config.yaml
optimizer: "adamw"
lr: 0.00264
beta1: 0.9
lr_head: 0.00658
seq_len: 512
Each number is 500 + 40 x the weight over its row's rms, rounded and kept within 0 to 999. Layers, rows and columns count from 0. Numbers have three digits each. The size before them is the row's rms in percent of the matrix's.

# up: layer 5 MLP up, 320x128, rms 0.171, rows 73-89, columns 0-127
# down: layer 5 MLP down (transposed), 320x128, rms 0.166, rows 73-88, columns 0-127
# gate: layer 5 MLP gate, 320x128, rms 0.164, rows 74-89, columns 0-127
up73 096:449470498460445475507472512490516423556455481501484488381445518513527598464466481536525459505483553529461528439411546494533472537511427492498516520535497526619510470547547447473438543477517494473428498561482489504514503527469486521530548466490569459541437494478527430558493497460529476438455527449508470446564525501519471509501429476513502527544503500428492516492420465540497476525455
down73 096:457467532462510486523527473553505500459497517427509459515521434522537499441476467504542520473516472575506479496525519486495433432547569462534482458455519512453463502546535478470457459511509503503570546519527465508512580439547547498538569491535447468448499533434479463453444457435507440531572560531523536518504530539410550500558384499474476490520530435552463535490563488555529478524542
gate74 095:350480445495487447453483516467440500517495420599516521476449514581491478516479496480458523474481527432492514484504567515492489508517508475516520522505527555475501565533553473535529543501460558502421550499511548574579512590483487479515515497491412496453540525498480505498517512529458503615540446530554547506557528565511468494548526457429456517517504502518497458541492457479519495500523
up74 095:458498471516478452532510480476441484548557542453635487476451547477455543474514480496457457486477485524473565441484526535518472512515493523474534546508518486549501594525438520541474479511469410571497457540496468496494482528507506516510511491519590498415469485511452417477482416562504517471425468492439461500430531546454477492524536484458464535522422529539531470453548451449487524529549
down74 094:467493498452510483482458592531548491479516461519520532537499437471506481470429468587565516496520462504549391541446528428537446493516554565527503520497581510454515493473458552509497474439555418487536502534448400499449509518508531455541493492508471471460473577482473448502444473499495480546473557553465559579515514495481540449491471496579560455476468538475463508485492490516485486530446
gate75 098:481473484470459539486557503532480541555481444532530526514469510444448500509481465439464487487465524495507540535470498454475446519512536509495505503486450466546477600470569448513523492484457492464484455465541553457480521478526443426500514513621549448595480516502451487505544471488466420493572457486479519441581500436491526483470508397491550498453434527449520481495441485457438488580497
up75 105:510483525507477494486485529489519491522504586592484541507502600554482510465473552593521493547531516534529434488433531472505538493457513505492437561568501541500554444401539521412530473473503481553575587514494514509520449456477565455475463502511488467515525557523486525629496536518502529497440470517518502467427515538513459474540491465434455481534469534490472542480547513504518483546471
down75 106:479556515514515465500515566517455490514541512429484454511589406519552478457480493538566532509552417500457504507518517545536534490473551534507538494481510519475419512503447507531482488571527486485458509489503460540472503441433528526490511415463450523488471561471498540464395523538498485517535511522592440606500480516561452479541442458511467497497516490390513534480526491570545509509482
gate76 097:455559477477533458515497475418539528463464453488467497529561472511519519453475566544472499498522521504448490471457495453527502516529498469507534536445539559481543535464564517512440501433514550466536461532480509493476510555526444476576449511453483528518486503488454510549449597580522421472472497530440493534514487521558498410532446539523480538481593522498588554547436520476524426551542
up76 094:501501439439505481524525483522505485490506556453488433495513499504529543509476494522436412545481465575550488566471518518502518495529456567519474447503405508472415562494517497590494420472472493404598523548516467458478526528537524489475535435457495528421474455479479475481490502481478461512455434493549502523420508503477548499459580466549567497473458431526481473466451458512485482470470
down76 093:510546455493507458512546492531575502590526525538485543504457522496504499550529495514469421546511463472473512465509468555491488553505426473494542462478487443504522439421458534484527437533483514517486468534567404509487512560505476472442493499414539574454469533526519554510562531463541511517512546457508520468488548509494542522551543438429499498450486464459507522380484462496577529519413
gate77 100:517507541468490526565527490428506426515436509475451495482536431539457465505476390490516517491475515418461540528569531527464412539555495534539523512514518449466532533515567489481544504459469564525512441403472542527514563450535499457504472463505540507515481452434465492497590565539517581494470517501544497525509485486482394524502504493477562509425475528527530519451468518553473527494505
up77 102:489536540437474469480545486487476470542531423522568503512493462441532451488529469477592454468465521459512469473489451496503366407565484494494508500502497459501505497466498547546490521537535527470441432498520471542499497451566471469512473517468590518546449444466454624526501507476542544520537489440555522524524525548519491489522494440494432472471439518469519493480419533486468541455508
down77 101:434378474461492449509495541434553578492445467490453448488486464501485426520526534443489452524442477458553493535446552512521493557505488537478544532524516453503528507561534515549443588434453541479472517479481558519531507462497520435472477507499498576479499529497472478470495448446554484565493504490500519534545470512378494521574462491512460521477423553481464528458544541523475474541507
gate78 104:504550502500533473512509488498451575507399473529608496489494493540473481507496567489539506485520497436471560500531525494449482470495472501526546485490489522459430506490548486604509489504526525487508533501395494498471475475529491489552525561484512450582412473515407511530544509513499545466454525504517499489492517536531461400530471497452548586444520507433510555526555474429453473581543
up78 108:473512473515501562460621488488543505515499551521401518494524528476488523526502496529496526543507534597547499538583490484542515437555512482443484539475516498494482483409488490424529468496494469457437465485539521494525523562502451513396490486520491536527586592529541485480480546492535447528543488450523528478555454521478527531447488503553474469528464461546409531486448514516499537475417
down78 109:421501505433520608501533500484542505561526480483459506461510456515472523540482443469455504507445490533534474530511441517469439422543467547484514486433515503542459537495461545381508437511454497482513509497439463507540527527551441531466488529501497545542509557472462487444462537573518525449526545443493463515494512543430582467450446470486533489508505487494421506472500430540541428493430
gate79 100:477556475452509546525491439501557534452503516520521477453462604517435523509515512488480459498488437497597547471580579588541427549487482472544482545488434547494514460540530479452455520515469520493513447437571502497501515541502449448425512502480571503465481564490505524562494565436534472508586509471513484501570505460502489539513498519474547540525554479480534455533452563528543513478512
up79 100:429469507420454471451503489518563426509453548540502476498480469434432492559522469513512504566424536573478555516470564460496538466474526584497480490489512520524535504503533475453482539513534508524506483484512488527411529533475481520451462464479510531443461552456463496564507452491554470457443367485499521548430474513468478506498533484434518447493478508547516446553507428536542454479441
down79 100:457470473519455490475513495454534466545457529499495448563474522474395483506446469553416509534518496444511508593506495459512535501522573497530518494543501498465527499457511433485532494452496517551469446458515483489488481436530467426562460492429530466467465524492504482517485473552452453520550539505522494544504543547506465513439522491458440605585498419489470477532484372434492542495500
gate80 090:420440529482452538497488510475504498514540510499462456464382503587471455483461454507487464527445415459480531473487541489531495559502469519590479507491468519563446554554447586562520520547456511460482461495515507499465502478505474440473502568464502459513481461482505570505518466488485542481502453522487518475540513491559445520558489448462578601511553522465465543503471447518421498474440
up80 099:564530525518559520471530526609525439525491555538501472449555482488516515544486586490530529485534550524517480562492436520553473441586537491490525494494561471473532511471506418516460548445571458469454493498534477521487486490474529544461524438579586506525594530527508511483509493407551487506522518507583466519444437518441515516450472453483448485491442506478562499502553523513501482540487
down80 098:486518465542537499438489388485490493467541440489488479470531556467460557543491522521512506441496517507546513527486514557518535498528491477474534476483504536562611567539510491531462527478490505498416498553496533531452495459479541511537516457473565548472539495505518511479468473451497422435526403550519481436481527503567526496570543460501461486567542461495505485644533562497441483506528
gate81 108:549594507466484524543495482537422514562470475528532550451481518520425475524487539478445517559510448497502483509455518507444492453574489486479493494474544481557534549568491483527539553394520531537435511479429477550456542572525528531536533520544604538435519552490499546465472455429482445462491441542499485506422482520547492523479509469482562480485530540467498500465538458445498466539458
up81 106:508449437503496420488506510458526471482517481510477467491482477481523521538491458524486507510476579453582513412552477460555528603492437521510538404509472543415445477557489497502494482597547467528593498501518492522543498553575460485533510450525457482489454541548480513522604473517529529501523549455432502478517558519512532479439498469531507491521465448549493543499459511563435528482487
down81 108:488460462491524532442570384494507482446490472458553538410441489494476509431498466509513501484531561537570516430524496485519449516511538527466572540496462507479445402386501517512507472504495562517496461496510430393551477457541489477492509486507437475483534524517563485481473555562507500508553524491528580480498447485413476450500562481519512509511499494483495433546495533495494536470524
gate82 103:413479409439510484453487535396455501464492548513401419513473461494529473477409525492601514547509523532455520501510471540519515477523511550535479490513523509439521510510479508510445447514473542479558521535419473498535509514566500512430484491478494459523448468456476496501538554476519484463535539447518563456490498581531535465530484485534563538519450519518627529549482481501498530513501
up82 102:506565488500538465477510547513543501486479457486495476461465456531526482525523579576485441450497529462547494592444474495510494507520553504495583444484485573418512543458556578495547488500584497459578495545467537453529459544474505523542491472548506532449493505484576492499470530478516472506486492553486600524453513423464467530454482518564518537469468517502522617539446455510532527466484
down82 102:499493421523460493453497493573539488540531431535428513461481530504497419478516487486524492509496474497514471498566471530488508460469455525539489504450536519487579509575484494504554468558483504523505515522532539510461426522447469536497493489531482490453480517499472565481577594507516462478494538535463435436522584591479560481498548466526470398583510509444541503495498524378471460476468
gate83 105:511508492536521470513461425443507445492511465467515539502541512497409500524573482498535488602502512526481512548425479445527503454535430513558479501390480553541500478520493477472565550512510501525450490559486456550553530512475499516528464525529451497447421501571540464449563523505543534561477516491524541477470476542510471483514550466485520472429513523442587493558448562448560515520566
up83 104:593482580493497533545526475567509529501514391487523514536453476524527471474429523509395553467439502460478519503568546582554460494512529449442508535433602449443481519584490504475461534549522509469465512536518489500507469518480488519471499530537540498497503570507473493486484527501468513388503484496495509537528482525513546505503527481585456500454514475479488442522516414532534521558450
down83 104:553481444488472500469489503463494607547505475508415499441524469559516568463573494506494539457447442463469505500486560511477418505467508553444497535463579504476433478474547632456482463551558444473477491537506488484495455473506478527468496525467451570504538501452519499422538481530469453462479552481472476488461471496524487488501483485503542459568476479508544444455572457502413483488478
gate84 097:496519464495465442553469502503547501561513513501519532541488531469390508480522474500516508445474481482458424482517515502475481465477472449471520475491458503519512565513451541505476513518470570494534360526501525439513528429507525485475496513461448563645464484501562506464526414546463536510496459484543463470464515581518454555483500453481474464459562498475478486453447545514454549505573
up84 097:531502474547543542535436515414488520445530484475414588473473544599463504460463458434477459488521493470462461478549534506558477540545489534520474541526542489520483560523496476470485500564445539468562547423455487554564505527517482482509540436473574528529504504524501525493564494531533494492508514470510460511400529461555464508494518572551444528555483546515534482508458494431571486540555
down84 099:486455460495498494489545501521488480469446454453565520518460485479510475539468499559527496476513480520459500521533573441473455464455483462450555543473552528596434534553495477420490517445456555515448509524598446567551501488579446489426448507481489570532551478490486496495463495529557553489519486475425458404466477505575483525545472463480539528496487461480474505464417467442522517530514
gate85 103:421495460537434550517509464454440534531523452508505560572443514404535541459485501553595513515478527486576508536490528462519518548539572415507521520531495491524495471439492464458517468563530551498526501575521535457448483500538553494498498472526529460503455475529547478548469486572528549398482471494539522461486416438498505490505423530494527479482515481576525479561510535441502526484525
up85 098:492491531477490511541477520489393578489545497507558505520491466510443468494473467414527514511473518509475482499459532454559510511488497504481542583464452452519596521486515452518486460505459605466449425491392471489496498507523499517476491573473572486462474561476437502521480516482568564489433545559500468565486524509483465425486455503536535452530502446504510413491478468501464494417522
down85 101:533395493431477499536486459536526528515491531484497532429438545414473449510512527494525470554529524506458464474499529451558489536445500456465569559532491519495479494566531411564535531546526536486504485455476501474458567443583521517421516517482575525488494505475468508563495476501430490500537566509410586476510488536460450487491561481508473508507541501540447472518524532571511496468427
gate86 098:509561492524509530561482487505453477433565504489584489458497438506513476525484497539515437480530465501573532459520520528592559538439487575478502459523477532502541515582468506534475472417436457416541497498460504532483528482440514558517498482426516470534425473459487467442532542485573510574523449499539518516474481467503412454448491473461486553459498546537544594503498532532529504503500
up86 090:528486466460544540501502545507539532537465449580487502517494498491515590460527452519533549521510439456444514519504502486411526530513515479521547423489473524501433442530517529536546541501518530504526576465550467492491510600533481504517550530557526547544503521547447440530573471525543566497553569525467513519508470524530488480494475514542583469526505471517510377457507419525436558542480
down86 087:515513458537470550463539443522502521462512468525484501455462504505494526456518562518570482520486535457485465581574487511536515474484439497538512494414507516486548518554456439514452557514490579513544562494478480435444553504463535452528458478521498518480515571549381481478548490478522559521592569554544486424495543512552452537502489473433533537473506563567476473515541490537511480445529
gate87 099:498550533443535545489414496449497544492446500487460522496525443525460453495481578544480394597483462528479545506558538477513500571554504580518551562548491535466477519495496520493484452533513554494526542480442502493466563512543520539455446544494538461435487471518524549420531528490552551458514471495484489517499497512495523459532490552483476539428530491472538477474571440547409584503507
up87 096:497487559461528481520557463461383490482485567451504533559560506470524521528521580589532502525503487490433472436479492493471524532481498481528481458494526495476454489483502456465518516449460512437496469584494545529460523491555545476511508527517461568534474466507501496445486471503499524526562564487589539493510427524529450573448537550511576524559522538448494563458498515489548475526616
down87 099:543520473443531478553503411519506614525492528522416438474520505481498519559540543495508501500494504536473529467551531522526514467473521556503547575561523491524407514481472498478480484533473509474451528492508501471528525465527476537476426428525585504493486485529527512564529499463517460525469492482443445331473430457563537489479479438502481562472519536468518506538516491527497493489580
gate88 104:512547532467436494543447451509441496524526526500452489468517429513511437509504574537512537558484461499465472449431510442548488455545528515447458557432506525455559536482503470537542422423438474491570517488490478547560532461505492526438563509551495449525481540512492549483551539437490470541470475531525490502518562508515431506479439494528473439454545518453498505459539467498434511475387
up88 103:519547509500467545517560508571473551464535504454501577515485485467562487576469509354511545487478549394489511479462528444570483551594494503484471468523532519534521545499413437536519526501519447457523561493514541510483492500500433484534563495491556413509493533481478485516532451484505505556472497516548500489475510460546435550450509535446537475534483492437547476524451457492500483556485
down88 103:540543432498496503553471494496499514512530539481436500505458575440464490468538485415397606523554600493440446487515547443501520493515508588496505472538504523470478518490532534556488463541589491511475565531487558519557503542464526481539467531512535525509413411504562467505536515469494450490464450534488530488498428472498490537498515448522484586451492517485512455502463486491499463476435
gate89 099:480573492494557475580537493440485525538484527463469584481485492582522513497481489463505575460472538504447494486526562484588488523497494484498457499449580516476545546468480509486481410535560521538523478494487455522480485505410560484497556487451442473412530396518469559506449485535464451453511462575430496444493475533507508464517525549470511517436460501458498500482505435474485520530570
up89 102:527550515480438560498500569540498513514508472490439503508552542473488491502524552472473498487510475447451491515534566568509567464576502452473587511496444534531475457403464527526571525509492533563480494473527462451544517507509501502448537491507419506559482507515619492514553600437506492463537511566515517457532533492438529505427483503530502559468533495536456558495473528574520549502559